Weights of a small GPT-style language model, trained from scratch on English Wikipedia: width 320, 293M tokens.
Each number is 128 + 32 x the weight over its row's rms, rounded and kept within 0 to 255. Layers, rows and columns count from 0. Numbers have three digits each. The size before them is the row's rms in percent of the matrix's.

# layer 3 MLP down (transposed), 1280x320, rms 0.0858, rows 1066-1161, columns 160-191
106:180073106072144100117143105130095044089048110131141192168119109138149083147130158084172111118142
102:177137155164153146164120161076107109209104073077150150084139116147183105137144173139160034093132
106:081081130143111146101100123101156114120135155145123147140155118051139126084127140148128119111129
100:149063147178120167108163147153175128142098068115167133146218115153156145107152110124134141107138
104:168171148153134139146151061125120082118097064131164086151133146138131115120117162163121138163129
085:177152131127122138100080160143147149081108110111065160111120167148107085132168083143156186081122
096:168125169112117090090120102106119166122172121185127102162151128133061135112101142168126092126147
091:109076185212136133096137189074091134143093143075127100106115178110098120121095152135255108100159
091:141172123135141153170134100060151198133105190064133144151105124107144132114143194072191178167099
109:129146116128093159097165147134159136155165091168125097139124131152140163173100134124170147120120
103:095074150153146119145157126127099144171095124184160106132165119126169153166130089107072123076146
113:108138149126107099129146100072170132115106086149160120128127082187082132146109107154081153124094
114:127100154161126138106142130085147130100179072109161136077053085102172117113184102115126115218169
098:147115125140151129131137195118129109166124114095132149161173104122104162123165088086194112133137
104:171156145195125115131079078115132118134158161067130126179124122137108195106137118144159091149130
105:103115163065158083100092123125102153156110157113159130123096063119113105140137129139152110154132
107:147112151137097080148164125114110183082151114104109136096056176167100146160144168168129132175130
109:093156083108115180125096188150123154092101100108137124097172107146144118150116102164109094117129
095:136116118099113119100067151077154099095157102140133175111144123122173138136074191073133155098146
098:120103076110069103041156076093170156125117138130145116120098069112076121118086157120255145129071
103:140113132117155176137173115124162121035147147152115132078120112156150104098188136102130117178147
085:115152151163103126135086115163109111168149082167079137093116101113107173090171115132108077071126
104:140113110064131098183080137151141155161105177066199095125118163084177048109115098192180123176118
104:125092114172120171085109177148091160134085117065154125105160145123173112126088107114135125123165
112:129190099069140113129126108067145133097182166117132154151088100125127130151110107129084108167132
105:103109115130176091193101187151158154139070165118129165094076105068157111126132138094118149132145
098:100086103131114162123165133149126133094123193103087156096103154125137131098083171145070124100107
109:153082158128089165165183109112137129128202115140137118162093158129142110102108113174101159092036
101:098110140101139138143137138213116119136119114117097159132133117105125112120120157110168112161123
102:091130126134139126140155130124137171162076158202120161103147198070110135205096123120095126126120
095:151123095125155174140165130110137108135186089124096154125144117107164103135101075111186104164099
094:122124148121141125089150115096120097129171146158114144137119106122087092151125148087255114088157
091:146189104124141124103117092121137128117120128106125124124159133178167137188112124196107144177209
084:112130149074128180140120127136202130120083143142197088099157168101155102089042157114169109133154
114:087111104092181099163125119178148133113173159094107161099139160058124065080103167061122156108118
091:129102137128158115162122134151120126076140097096124107106095046089173124149174102099132094106119
113:139133134126124216169103075135114155146140111146111124113124139126139132120083132163171103144128
107:146142188104161093168152098074128118114147064134125106098130129133120133192157105161086127129139
103:127162172091137160160158126154105138097186127118105160096136163109173154169071126119158119117113
111:148133134134050180093074126162166107098122103183133143131122148135178154157136113051054140148125
103:078117140084069119119132096120119132171091167164130194130116162124089142144124135160122151083150
085:144070157102166078089135144132161081142135142124132106068119119155154137151209090176247118123111
101:081114229102109122071126139085143102129178149093166124104160000139111081136123141121130153130138
098:178106129111118140121155117115126130167117143069117131135135158107142145129080058095191107204114
109:098158103105107115151148137087159149131141163135099169104123145157119142094106137123082126113131
066:133124090097095114132112089154158137089134091151131139096115160089108168132146141168120117127125
090:097123155177151137156139095115105111114118170120107090148137164158057114114173119164224119142058
100:149137100107161199063203120096135110091100137068149175131177146116097159050168152182108125136147
108:118136192117174164156128077102117081100095127105157160084137221123177074105098069118184102135148
112:152135116106159151121104139106155148158144066108147100160072074118113132118121135128129082157078
100:174163227100198083179160157160083114142123100074176131149066107099156101087117120187122094159113
102:094066103129117122142164081154145125094137106131206057097125148159104175139077078071109139090073
095:084126137145157138127185165142165164120105188100141122110132145147139097142110163116211151106116
050:108156201086122151160163107145122108109152126119122127136125171103070141131163150140150127139147
105:178170155158148089056096070148160093118096080082148145084128136105118160145139175119164144080110
101:131093128124108151121146104064119144130124128112127158131134080189132051111097079147103127167102
095:132154120135113132163139086101104172132198217150113139105099074137117156112078166163171186068158
105:189107143124109181129089103143066184127151155120166173103152153159138136155134143175100150123146
096:161093113135100149153089127090119115146049174128159168169166186123143144120125150170205115153112
112:122100169142136174136150112105118138147149050071117135142171173148126130123125174171209113088083
091:136125198095125153123160133167158134098173172112140104100093087118200134148147080151110176089190
082:145117133131139156096157061143147106110100158088171173051217176135082144133134158158142193177109
106:125115118157108079108111148190097091086167193115154072051188088150117181203062224174193124120162
100:168112130184176138167208147072153168114119120121140163099213153110148111135127111122053119095112
105:077101121153110156115108117138183123123113137112118080134157077110141169152148038138116124122099
108:123143142050131119159125098104084145091092121126140125149121147086183085127187088110127135153133
095:161131118107140144072120103114122145101147129128098125102221148113073125114048111138116086106114
087:092113111075075141123100068160159161138142116172170145150125158151143132155122168131255162057115
108:140166142126148157067110085083153111130137106136160157141110122132021143102125152086100187117121
096:108191136121113154150125166143188110124130177165102162148116076124100111160156103138112118084101
089:153100123160122088125161147073096184125142064112151100156116098111051145155179181148255122146112
103:116091155170147150136107133089189079135209169117118165131137133125108130114173107085087094096136
109:127164105175130158122111142092158138100127181173122095101160119181112157165156140091132100165161
107:107200204140162168110131120128142113172163179126108141127102162131072149172086147208121125117180
106:134130105184121134135194160130118090129137124135130137132163142127122133081089140134156114122122
098:134074145104130133164153169103108166149098171093109144139149172156125152168142142171151156122100
097:100125188105140152142123116125157097132113162157099152101108135120137138138112096119185189126104
099:138130119085084144202094100163133023145140140199146088144141173111129176095133143182152141170060
097:111163080192167077126138083119117094077119135115111123181128141153099089203149130195208141171129
093:123097103086097085107034113172130124109178238160097123114141157143063106128121118169199140076110
094:174093161131140147111187122144142112154167130067149138132106182138160180167119113141117168134088
112:124117091122165112166174049098119079128139101172090093109149152158154113125122111173112162067066
096:133111116126127141110095124116124132047095160105145211114111185139085120144162096158175086090098
092:055141070091093150137082093098142161109123137176151161123134100094077113112109012143220119133160
102:134123193153107115101145153083113108085165152150174123134082120132149178147165128099136177156174
094:188133129060116202168132121079109154091159139110148123106205156087141168100097149112143117120112
107:172174099130095116144147099148155121139139160081182140105172124156128107112103149082112110162123
106:075125120114129168132179090100142066153132163111102148139133118107136119176136118192212137131160
098:130065126144125138138136110103102125081093126144178105065111111129155084171158103142112092134143
080:153047154133161112143096113054185098109160129144131174111169143132113100133095106121143129081101
098:156141106157155129122132142166145132125088092135155144091125122148156171096198113100167096048148
098:073113151140084167087131166100148078090077165114088090181153150123045089090083147131217117098137
110:146131091183139117120120119129097197129186139114139184148098127144129144145135164108131173198120
107:115121109197089174151203066129132110116132179102141041092185158151160126097093136175108085168136
084:142085146187079154051122130146092157142166111118125164091148113109118176130088203107175207072107
108:106120118168125055136090136141104112096139150149179126093107102199142151214194136191136136144110
# layer 3 MLP up, 1280x320, rms 0.097, rows 1067-1162, columns 160-191
103:137119134123121102157108171150090095095119149118171097175158134076101122167118102102130119138060
102:115179192128118097137156147140146110170120134153126113096181121085146146119119134108095119136123
106:168108141114137140105142197065227121125078147122107077159215105086138118140109161139152119208223
104:105104091143179098129170117138088072160144144134101135146160120115117152127117107153116048134122
102:129105147105112129107178112169050177107111145102163105081169101111116132107110178117083108132154
104:068129135105174097120100115131069139124116119077140094187095093069083158132079165091131148125177
087:181117133047208110094156135093192062133085084090120071153115081055152190141082075145122144152144
092:163099150092143131151105099101111118118100099150129134120123110207024097133144147115137183098154
110:139126116183131110131155137082109099128097074106136137095125109104099146192165154140144146139181
099:165119162145189125111084140139126144045096126117125132103149147126108051093101136095116137076129
109:072082123165094097117093128080110110126119055140120108167122130097065090125105069098120019157105
113:079134128133180185193136149115112148132171139125128103195129113122097096148184174157123118130160
098:127104092116160123097121108179226158092104100166128120097128093127080134109099106154131154074120
098:103101136115116132115152162108072150178149136098153152145167113197150182204134154100102137127148
108:136083135112143046184099138108120121131158144154083155113103121090172112150108202131124160106143
088:141166096103108157109193128147129120171155142094160104096101125092178099158084140187081204142103
099:159185143066144103145125187107100101092145099100122157092131088137079136081109127137106137097137
094:099119136097107164141078167135177102138194165203156168162077072110154166175143185121126101179140
091:091062113145095138092131156147132169094110172114093134169171089089082170104142153135126101183149
106:127100149095132099125142102133164151148094184124141157132138145098136159195083117134138154179072
095:082182104138127094107093135111089148201082108162105102146136145133127159117118173111097144165152
108:116114118130167133166108146144078169082120094188158149166101115163164143163150196136155068121138
107:079118130129115088069107136116113126161156108143120130167089121179182121124167112071117147129116
115:110136145110175149155067135098136141149128121082119169177147154107099121098182117108124133170056
100:145111116154165186128176102166128115071155113124091125127097084135143097077143172114135105092129
092:078124137095068113167139083140122078090126145128123097140177145130122114114097089132096157065097
112:121109155115095108127152139076158117147125170119139141167139141146107123150116140172156062104140
096:117099065053111110082163144130125161148070116159134127100133105100118115105123143125089137167100
087:122174125152137110139171093099109144108097145168131122141142099126121185135131076097107119101137
096:150111146129152141135187180155119127136151094104132134156085129098077166150180113179126125136160
089:134114134154134139147093121088106124161182099067099157179159140108113068121151166131155089099121
087:148122135140118142165156101068134090143124116125151098131142098119141122108094163146109147163145
087:123148155123155150170115082105050117140083091124150079147138099142071085116165129150101098150178
107:119075079129039139144088079100118122060114110054121191136153128111104108058135098100081098104147
097:129104085114164119114160193099084139146167115110170132130102190140088174147106155155149174068147
104:107121162156151135139198138099158143114123128143163084148144131148118140172143146152118135124150
107:094144085161133133126132145138122140126074139100163146145158166169143065119142156191155121136160
103:119147071110117123144141115127079150137134133155108186129152085145132128121088141147138161119143
109:142087121153112145116117129127098139157089144194144144113117067091108169160131124081045068078095
099:068088157090163163113140114120076105128143077145146072114153097149121174134160126076104147091123
098:123223136089153134187098164131075109128110180122161118202187108108148100121154114126152222133132
094:117056117082096143055166178098138124153147172171053093156137111203086141126102154142122102107111
093:078112154116130155145153186102106163162148116146120149181123173097095133134138179127154069097179
113:110119135130104138114139184100152213099131084118091103078113113103130126129076143113087157140070
075:122144160107061140171166135133194098125088197140129158168139140126157148132142105140126113158101
089:140173128141172143113155136143141106105115101114153100140120127102212106087159128136089166105102
102:103185132091135107166159144125141206126153112107150088171102113154132132070165162121132134126132
100:082128108118088211174167125147132132074063116175119068153195145130193113128186121088154137149157
104:149102163138154084120091165121135119130103067147142122195154120098101127130131081161107140082139
093:143077109163159139085142125165127139076149129156115114093108138131138091110133121147086129141093
098:117180063158133156051150156136118126133093104140096127116128088158142181169111147105087104129146
096:118112107123071135144103122162125142128117142094109114124114123100138125128103131087093155140116
054:131128114160123161195127060120115141096103112167119128082109104160146118150170154168092110131146
114:083155166144121194107133122106105113103079087111153157120095108168163177072125121142123082100141
109:157145180116124077079139169087112134140097146122133131144149058134065162139173149105138152133118
089:079113161133113145077158128155137116084048101063167132144149087109098148155145107151084137096124
107:152143126037095163112143187090114161138101121147075123121171101168167139125140156085106137150124
096:109148184069102130129132113089094099159084116099100101128165112129112153113153169111138081135138
115:088092175107159117113140091141129097118159100117175152134095111126117091148109157098100149111080
092:126124171111129153150111199145164123121180138140077144116170134151142085070140124144099116134146
081:169165088136145122110144152164174161151118103103122164187143124129143135096213145105166117082144
099:123169118123151100157118167117095148127150126124115123116072141141142069048135095138102121164164
096:113086178109111145152114142142141122084115111164133079124127151151107142073129117097139098113183
105:130159122099167070138128143185149170130157103171134099090222073117080131127187151137119113165086
113:188122139141136125068112157101111140133054142124079175101177085119164131123118143121125063185095
092:105142091168092144088151152118099116194163132129190121095043104154101098120102167117101127154134
096:146126121101167107160130097130092118155154134119100182148118135094090157074141095120127118137087
108:121125147162126127113082101128148095140125176143104151128142131141105122138150165120092173161152
099:100153141106180167077079109103143158163087152128162118120098080178069075175096073107092195138174
090:119093174110110130153128109143121159121150094077054152224166121146230138108113140116165133122101
095:134156108147140093072137198112127168120107126052149161136158059118187134129176148078113096140159
111:094128122120151114155099156141107126132102130055127136112174101114154120155114151123120108159110
112:129125118070124184163119132142179104112114145255129161095149106193132139163177153115126146126157
104:142108148160112150119171070135103137152115137128170069058095136181116133099125128105129087115106
090:125126092128127127142115099151093130148092087120177115152117134136136184151108166133107138151109
095:093132110112100135119101111122092133047152119124140146184121196168130123088104132134130128160062
100:128142148130121112156124082166175072122158073179063149148127151076169064137105146119119191105117
099:098193092178210139107136129127143150125160176137105137111148178104137115185112124071155193132165
100:110126157167090144104133161096109112123131142146153139154151155096181174088142145155163127104095
095:121142196097121087171155125143087119147151138119068127205130106112090177125109116077138120178140
108:117094115099031161107095061194148122143104101042134115128102129118114122135104165131077140133150
104:163085098158091125117138072132108182181131152116077141135188163159105129113128105110119166102165
092:123110135114114191130124119143122105146045124114113102125121129143194141136135136106114075169125
100:134165090079086135139169119129140127125085061172148097129136101125087089168124151135107095129149
093:159110185110158180189124090092158119158130143098087151100166167116066100144142164105129170126144
104:094097094111078072179067119077191128150083130096143125149027088156103153114126099051129133118154
109:132151179115119119105123073125142168129091129141074171089160139144131151093141152169105140158138
084:071161149093127110104136128107143159175182088113163109145124126142151189111178075101126149079134
115:143133092106124121107162158141095118124151121206148190141061081134139160179083172175158145149113
104:106128145129154119220109185136133140138108085147116100197125155151124115087075089088104230133134
097:084158137109196129087108150111214054154105134118139182174107083114178142144106115094117150174105
106:100156082085118153134111140109159126149126130147173112170070100192145069100114166118133111213125
104:107074152142112065160115158151129114172163156095137109145122098119142138095122131146144107084164
088:137116181165101129081153137135159088171107135096185125147128166130117143080099078131181101094135
109:078143140132148123108154151141181100147148128108162120192128200103122103170097079161138070116121
102:142088191166116185161134096112124126160115088124117144129070163080155145136114123146141148125158